Weights of a small transformer language model.
Training: a variant of Adam for these matrices, 114M tokens, 9629 steps.
Each number is 128 + 24 x the weight over its row's rms, rounded and kept within 0 to 255. Layers, rows and columns count from 0. The size above them is the row's rms in percent of the matrix's.

# layer 5 MLP down, 128x512, rms 0.0904, rows 0-48, columns 0-63
size [ 91 106 103 104  95 103  96  93  93 103  97 100 102 109  98  97  97  90 182 102  96 107 104  94 105  97  95  98  86  96 100 103 102 101 106  92  92  93 100  94  96 102  91 109 104  93  93 103  97]
[[165 125 109 134 119 124 140 132  75 171 141 177 144 114 103 136 166 111 148 125 149 173 120 161 122 127 117 142 173 176 133 138 135 174 152 165 139 110 148 151 129 121 108 127 139 115 122 191 139 145 133 138 113 117  99 142 107 119 123 104 154 138  86 121]
 [126 129 102 111 131 154 108 111 128 150 109 116 112 121 145 120 147 122 101  97 132 147  95 124 165 135 119  85 132 152 140 119 118 171  88 149 141 129 145 183 151 124 106 154  77 127 106 154 100 101 125 155 127 121 124 123 116 140  94 123 155  95 131  86]
 [135 125  86 150 162 120  95 158 102 129 161 117 115 103 112 129 113 143 163  63  93 138 158 102 141 132 150 108 104 134 116 105 127 116 134 129 125 162 111 120  98 109 120 133 132 138 128 122 116 124 158 108 117 103 126 153 145 176 160  93 118 100  97  95]
 [126  81 145 153 129 156 120 145 127 116 122 137 140  98 171  63 113 149 147 151  86  78 119  84 134  82 125 128 100 103 153 119 147 141 109 122 134 109 127 145 182 135 144 155 146 128  84 138 143 135 100 116 136 113 159 116 117 108 165 179  92  88 135 127]
 [151 164 139 127 120 157 139 142 150 159 164 145 117 128 143 164 100 123 137  85 111 148 122 110 168 133 121 176 128 115  76 111 141 126 123 186 115  82 119 115 104 122 143 111 178 148 153 169 140 127 112 123  71 149 147 135 145 122 141  83  90 178 104 108]
 [118 162 134 141 115 102 124 105 125 158 137 123 111 114 117 128 138 122 142 117 126 131 115 178  93 132 156 181 129  97 130 105 145 104 106 154 156 107 107 133 169  86  92 151 109 118 185 135 108 144 159 115 132 109 172 143 132 108 124 126 119 125  88 113]
 [109 116 157 127 106 175 168 127 147 104 166 155 111 168 158  95 118 131 123 130 153 115 128 111 145 124 171 135 163 130 138 180 110 124 124  88 114 129  93 117 140 144 159  78  51 126 116 127 121 102 131 126 105 160 143 127 104 110 123 122 104 135 132 134]
 [116 156 131 130 130 118 151 109 158 121 143 104 125 136  71  99 119 128 114 119 107  76 124 117 122 105 166 119 138 141 163 170 117  99 135 125 156 141 133 114  92 111 140  84 129 141 147 122  50 144 151 144  77 132 107  82 146 127 109 117 114 144 134 130]
 [169 137 122 133 114 109 149 124  81 159 139 131 152  97  98 167 122 110 157 123 180 119 106 133 149 139 119 118 137 140 126 125 151 155  85 137 114 140 124 112 131 124 153 111 111 142 113 149 150 148 142  97 135 104 138 112 136 136 139 150 147 108 105 186]
 [118 142  99 139 134 116 142 132 186  98 139 141 138  94 100 123 175 167 147 149 128  85 133 114 139 122 156 112  91 105 141 166 116 149 120 141 125 104 116 168 108 172 102 152 172  72 135 138 128 110 122 152 175 132 149 109 128 109 137  91 163  96 145 124]
 [108 118 142 110 128 154 142 129 133 139 125 137 121 127 127  90 135 139 126 141 138 151 109 126  84 139 130 120 140 145 169 134 133 178 119 138 142 125 131 185 134 119 137 153 131 116 140 155 136 101 161 121 138 111 151 112 148 136 124 163 102 126  94 114]
 [136 165 141 127 130 126 147 102 107  93 100 161  98 119 109  91 129 119 122 134 152 118 131 157 142 110 129 120 109 128 144 157 154  99 126  91 132 107 141 107  58  95 143 107 128 120 120 149 159 138  99 164 139 125 119 130 131 128  99 135 117  76 108 154]
 [119 124 105 139 118 131  84 138 154 172 162 126  92 146 158 108 153 143 148 139 110 126 117 174 162 121 142 131 111  97 111 115 126  85 137 130 111  98 168 150 159 165 189 132 121 142 108 179 104  99 106 129 114 125 177  97  99 107 156 126 119 120 161 117]
 [137 114 130 180  91 149 105 122 144 131 124 107 108 165 120 152 151 179 158 125 139 109 150  58 147 117 139 114 113 161 135 120 116 146 142 123 101 104 133 110 170 140 154  83 107 138 117 114 103 160 104 122  97 142 159 147 111 120 161 152 138  84 135 134]
 [148 140 121 122 111 140 149  93 128 160 143 125 124 167  68 123 163 122 122  98 104 152 140 104 153 117 119 129 109 114 125 170 127 103 114 129 116 120 134 106 172 140 121  73 182  93 166 101 140 157 124 126 120 122 132 103 141 130 113 152 114 124 124 130]
 [136 148 130  91 140 146 115 124 117 116 143 109 135 168 109 129 131  85  90 123 137 135 119 100 103 125  97 126 105 102 117 143 114 128 136 116  99  86 133 116 134 121 143  85  92 128 145  96 154 125 113 162 111 126  87 148 116 114 107 120  96 136 140 110]
 [141 130 134 127 134 152 147 150 132 161 121 131 115 138 142 160 128 138 146 131 156 129 108 131 114 131 109 146 136 104 144 122 141 137 132 154 107  98 156 157  93 125 120  91 132 149 150 146 128 122 119 139  67 120 169 139 139 131 140 140 118 145 122 166]
 [110 151 107 125 141 108 115 116  96 153 142  78 144  86 155  97 125 134 125 144 153  97 151 109 136 126 130  93 136 138 109  85 131 100  92 165 106 144 191  84  76 144 199 174 164 126 144 140  93 130 121 151 119  93 111 136 164  93 113 135 106 153 164 148]
 [103 129 119 184 135 136 117 168 140 154 132  96 145 173 141 100 161 166 176  92  99 129 154 136 109 135 183 141 134 147 138 140 130 151 127 149 132 138 133 134 153 152 138 127 116 143 163 105 164 159 158 109 128 124 117 128 143 118 179 184 155 121  79 120]
 [115 104 140 130  59 149 160 128 149 145  93 125 127  73 105  94 140 117 114 174 179 110 125 105  97 139 121 144  98 129 161 135  90 133 170 149 103 139 131  99 112 113 144 115 157 103  93 176 131 162  98 153 112 140 149 107  91 123 135 185 132 123 178  74]
 [ 95  94 138 125 129 125 115 128 127  88 127 123 135 119 119 143 123 122 128 172 120  98 124  77 101 128 107 105 121 128 121  96  92 147  88  94 113 110 145 133 139 147 133 139 120 109  90  84 122 113 136 128 137 105 125 122  92  86 119 111  92 145 156 134]
 [ 98 161 122 132 104 111 135 180  93 142 114 123 141  93  94  96 187 141 187 145 139 138 102 165 105 132 100 107 111 130  95 103 152 109  78 145 140 138 116  93 123  96 168 147 143 152 118 158 120 144 117 121 119 185 139 167 104 135 169 103 142 113 104  91]
 [137 134 138 158 149  88 126 145 144 102  78  44 138 107 144 114 100 153 159  87 123  88 145 114 125 119 136  93 127  85  87 124 117 159 152 116 131 154 101 122 125 132 101 173 110 143 129 121  86 123 137 120 129  95 127 102 133 150 144 137 115 126 100 101]
 [195 143 137 128 110 117 105 153 110 127 184 118 145 128 151 161 141 122 148 143 137 177 112 143 119 124 125 157 176 164 134 109 155  72 120 131 155 149 137 109 126 162  81 161 150 153 100 187 137 111  77 128 169 124 149 155  88 108 120 158 162 126 108 163]
 [148 131 129 106 141 168 125 115 126 173 155 140 106  95 155 149 158 108 118 155 127 134 125 148 157 153 101 135 124 138 147  99 140 144 146 159 139 109 184 194 140 134 125 123  99 116 114 156 105 127 159 141 142 115 162 148  78 127 115 126 145 139 158 117]
 [102 112 150 117 115  73 116 127 117 138 148 107  99 136 103 120 119 132 136 108  57 144 116 149  78 140  93 126 113 134  85 128  95 134 122 147 133  78 138 109  97 160 140 113 113 106 110 121 105  95 106 116 101 132 122 147 141 121 139 148 128 111 111 115]
 [164  87  78 141 145  93 124 120 162  90 101 130 132 114 128 107 132 152 150 108  93 141 147 166 114 111 131 115  93 120 175 119 117 210 113  93 149 119 136 136 167 125 113  91 137 117 123 116 123 137 145 131  98 117 130 115 151 138 137 149 133 121 151  96]
 [100 143 129 147 101 143 112 137 145 140 130 143 121 127  88 144 196 151 137 175 162 105 148 132 142 138 109 124 137 112 105 122 153 111  86 126 117  97 153 136 164 128 159 115 153 121 121 112 186 165 134 146  88 169 121 109 118 165 140 116 150 114 165 118]
 [ 75 119 118 147 132 102 139 129 118 131 166 110 165 125 124 150 154 127 136 123 122 140  82 163 143 119 107 133 150 130  82 150 132 145 135 115 130 142 147  87 111 105 108 182 180 139 102 108 115  89 117 107 165 162 140 155 130 168 123 120  98 135 133 138]
 [145 112 121 116 142 151 123 131 118 164 155 114 117 111 143 151 142 146 122  99 148 180 164 143 102 130 127 136 148 125 112 145 167 109 157 151 145 124 141 179 149 141 116 156 212  97 137 144 164 169 152  69 123 120 116 122 133 166 121  98 107 121 135 111]
 [145  95 115 134 135  96 134 119 119 156 116 149 135 120 108 169 101 132 119 133 116 120 124 109  90 137 127 130 121 130 107 149 122 139 120 140 131 128  93 164 153 112 126 159 167 147 101 159 128 130 129 144 124 139 122 122 116 116 139 161 119 144 134 114]
 [130 113 152 153 115 141 157 135  82 143 136 120 109 107 151  82 158 162 150 124 103 124 130 132 147 108 165 129 146 119 139 131 135 154 103 172 102  83 142 128 107 113 126 157 121 151 118 128 126 126  99  77 117  97 160 141 123 119 168 128 107 110  98 126]
 [146 149 131 124 155 142 139 153 155 193 150 137 139 142 132 131 164 123 130 117 186 114 128 133 145 111 151 103 124 112 154  77 154 141 135 145 125 126  96 128 142  74  98 114 165 122 140 121 124 147 153  95 138 101 108 133 180 143 130 151 111 125 106  98]
 [114 120 109 108 122 130 141 117 138 125 153 131 141 144 170 143 153 122 120 163 143 133 115 116 152 126 130 178 114 119 131 124 173 139  93 132 146 140  79 105 164 146 105  72 125 186 119 149 101 113 131 133 127 149 116 159 128 111 112 118  86 137 145  78]
 [111 123 132  87 143 120 146  85 116 148 117 118 133  89 166 133  80 108  80 105  96 134 128 109 144 120 115 130 121 156 100 116 111 115 146 145 127 138 150 143 131 141 121 187 151 114 117 103  86 114 153 141 120 122 165 134 119 139  91 121 121 136 165 140]
 [122 175 122 114 108 139 110 123 127 133 133 143  80 148 125 107 134 107 124 112  81 107 144 160 120 122 157 111 110  93 165 138 132 154 106 131 162 143 128 115 163 138 135 153  90 115 156 122 133  88 104 181 102 113 106 105 106 142 124 184 114 113 137 150]
 [ 85 119 121 159 151 156 145 116 149  78 138 163 139 133 123  81 132 118 134 139 169 114 111 139 102 129 130 121 131 126 154 140 112 127 111 101 130 124 106 146  71 127  86 108 184 132 141 152 135 161 135 145 116 123 144 119 160 131 143 146 132 137 167 125]
 [122 120 152 110 157 119 137 140 116 121 155 106 144 157  66 112 121 123 127 118 125  87 141 127 147 112 130 129 100  83 138 111 164 107 116 108 137 161 112 169 109 128 102 133 102  90 166 112 104 147 144 149 164 137 130 113 110 111 137 139 154 133 142 139]
 [177 120 101 108 106 155 153 143 116 151 105  87 114 135 143 133 147 134  95 121 143 151 106 109 161  91 148 144 113 141 175  81 136 115 147 161 130 151 152  62 128 171 101 127  66 122 188 108  92 140 148 136 132 164  80 152 106 160 100 110 150  87 122 127]
 [ 98 111 113 158 133 124 123 173 123 119 155 147 119 156 118 108 123 140 134 157  91 142 165  98 120 134 109 175 117 118 111 180 122 120 116 105 198 125 149 114 122 144 181  65 153 149  89  70 152 126 110 141 111  84 149 124 123 108 155 159 151 114 151 122]
 [140 132 118 154 171  94 142 150 159 139 102 136 113 100 105 160 119 148 172 110 158 167 128 132  91 141 122 102 148 108 129  81 134 177 141 117 117 126  88 143 111 100 137 146 153 158 140 107 106 138 117 136 127 124 148  99 101 151 166 135 143 138 105 145]
 [128 144 135 136 173 137 149 119 105 136 139 149 143 123 165 141  75 145 140 137 137 140 123 128 141 139 131 160 144 127 139 115 106 121 154 144 141 102  93 128 143 131 109 121 144 136  92 143 157 118 115 125 121 150  99 148 131 151 122  92 138 148 118 120]
 [126 126 111 147 127  95 113 108 128 136  98 150 127 151 106 162 175 139 125 150 136 132 132 136 134 141 157 161 119 140 101 126  92  98 161 150 115 147 124 161 158 133  91 128 164 127  92 105 132 122 128 138  98 135 148  96 116 123 128  86 119  92  90 142]
 [120 128 115 162 126 137 143 188 115 128 136 162 170 129 159 103 152 145 171 134 110 143 116 157  93 139 118 104 153 106 169 117 116 155 135 131 149  98 130 132 172 114  93 184 145 134 106 139 144 116  97 106 118 115 120 125 141 135 161 134 126 151 105 154]
 [112 152 104 109 123 121 166 121 118 161 124 112 136  90 121 174 143  99 111 124 127 136 124 154 165 127 127  94 126 132  95  88 113 117 138 125 126  90 119  84 177 141 166 130 106 131 124 110 110  89 133 118 155 142 101 161 116  99 127  82 138 141  96 149]
 [124  96 130 130 116 140 106 128 106  98 132 159 166 133 112 135 165 108 117 133 150 119 104 136 124 104  87  91 146 115 153 140 114  98 136 116 149 116 142 115 163  82 132  95 102  82 127 150 141 159 134 108 155 179 156 111 143 162 122 103 134 160 163 139]
 [112 120 119 146 102 142  88 140 108  53 153 127 108 140  93 102 137 114 139 151 138 134 161  80 139 108 125 124 121 130 176 122 130 140 123 135 100 149  78 168 103 117 172 115 157 143 114  85  83 131 127 105 170 173 127 121 111  76 144  93 164 114 148 132]
 [141 128 150 142 140 120 168 127 144 118 146 157 111 125 141 166 101 105 120 154 119 137 123  98 153 156 131 113 141 116 120 133 111 133 160  90 132 136  98 163  77 132 130 112 155 105 112 108 133 117 163 129 135 102 104 127 155 127 131 130 125 134 167 158]
 [154 123 145 141  88 142 152 134 127 155 109 134  79 148 152 166 130 141 122 136 107 101 131 136  99 142 128 116 138 101 107 161 104 102 148 130 115 167 159  77 128 155 160 136  89  78 130 152 120 150  87 160 120 207 103 114 130 121 144 140 150 110 136 129]]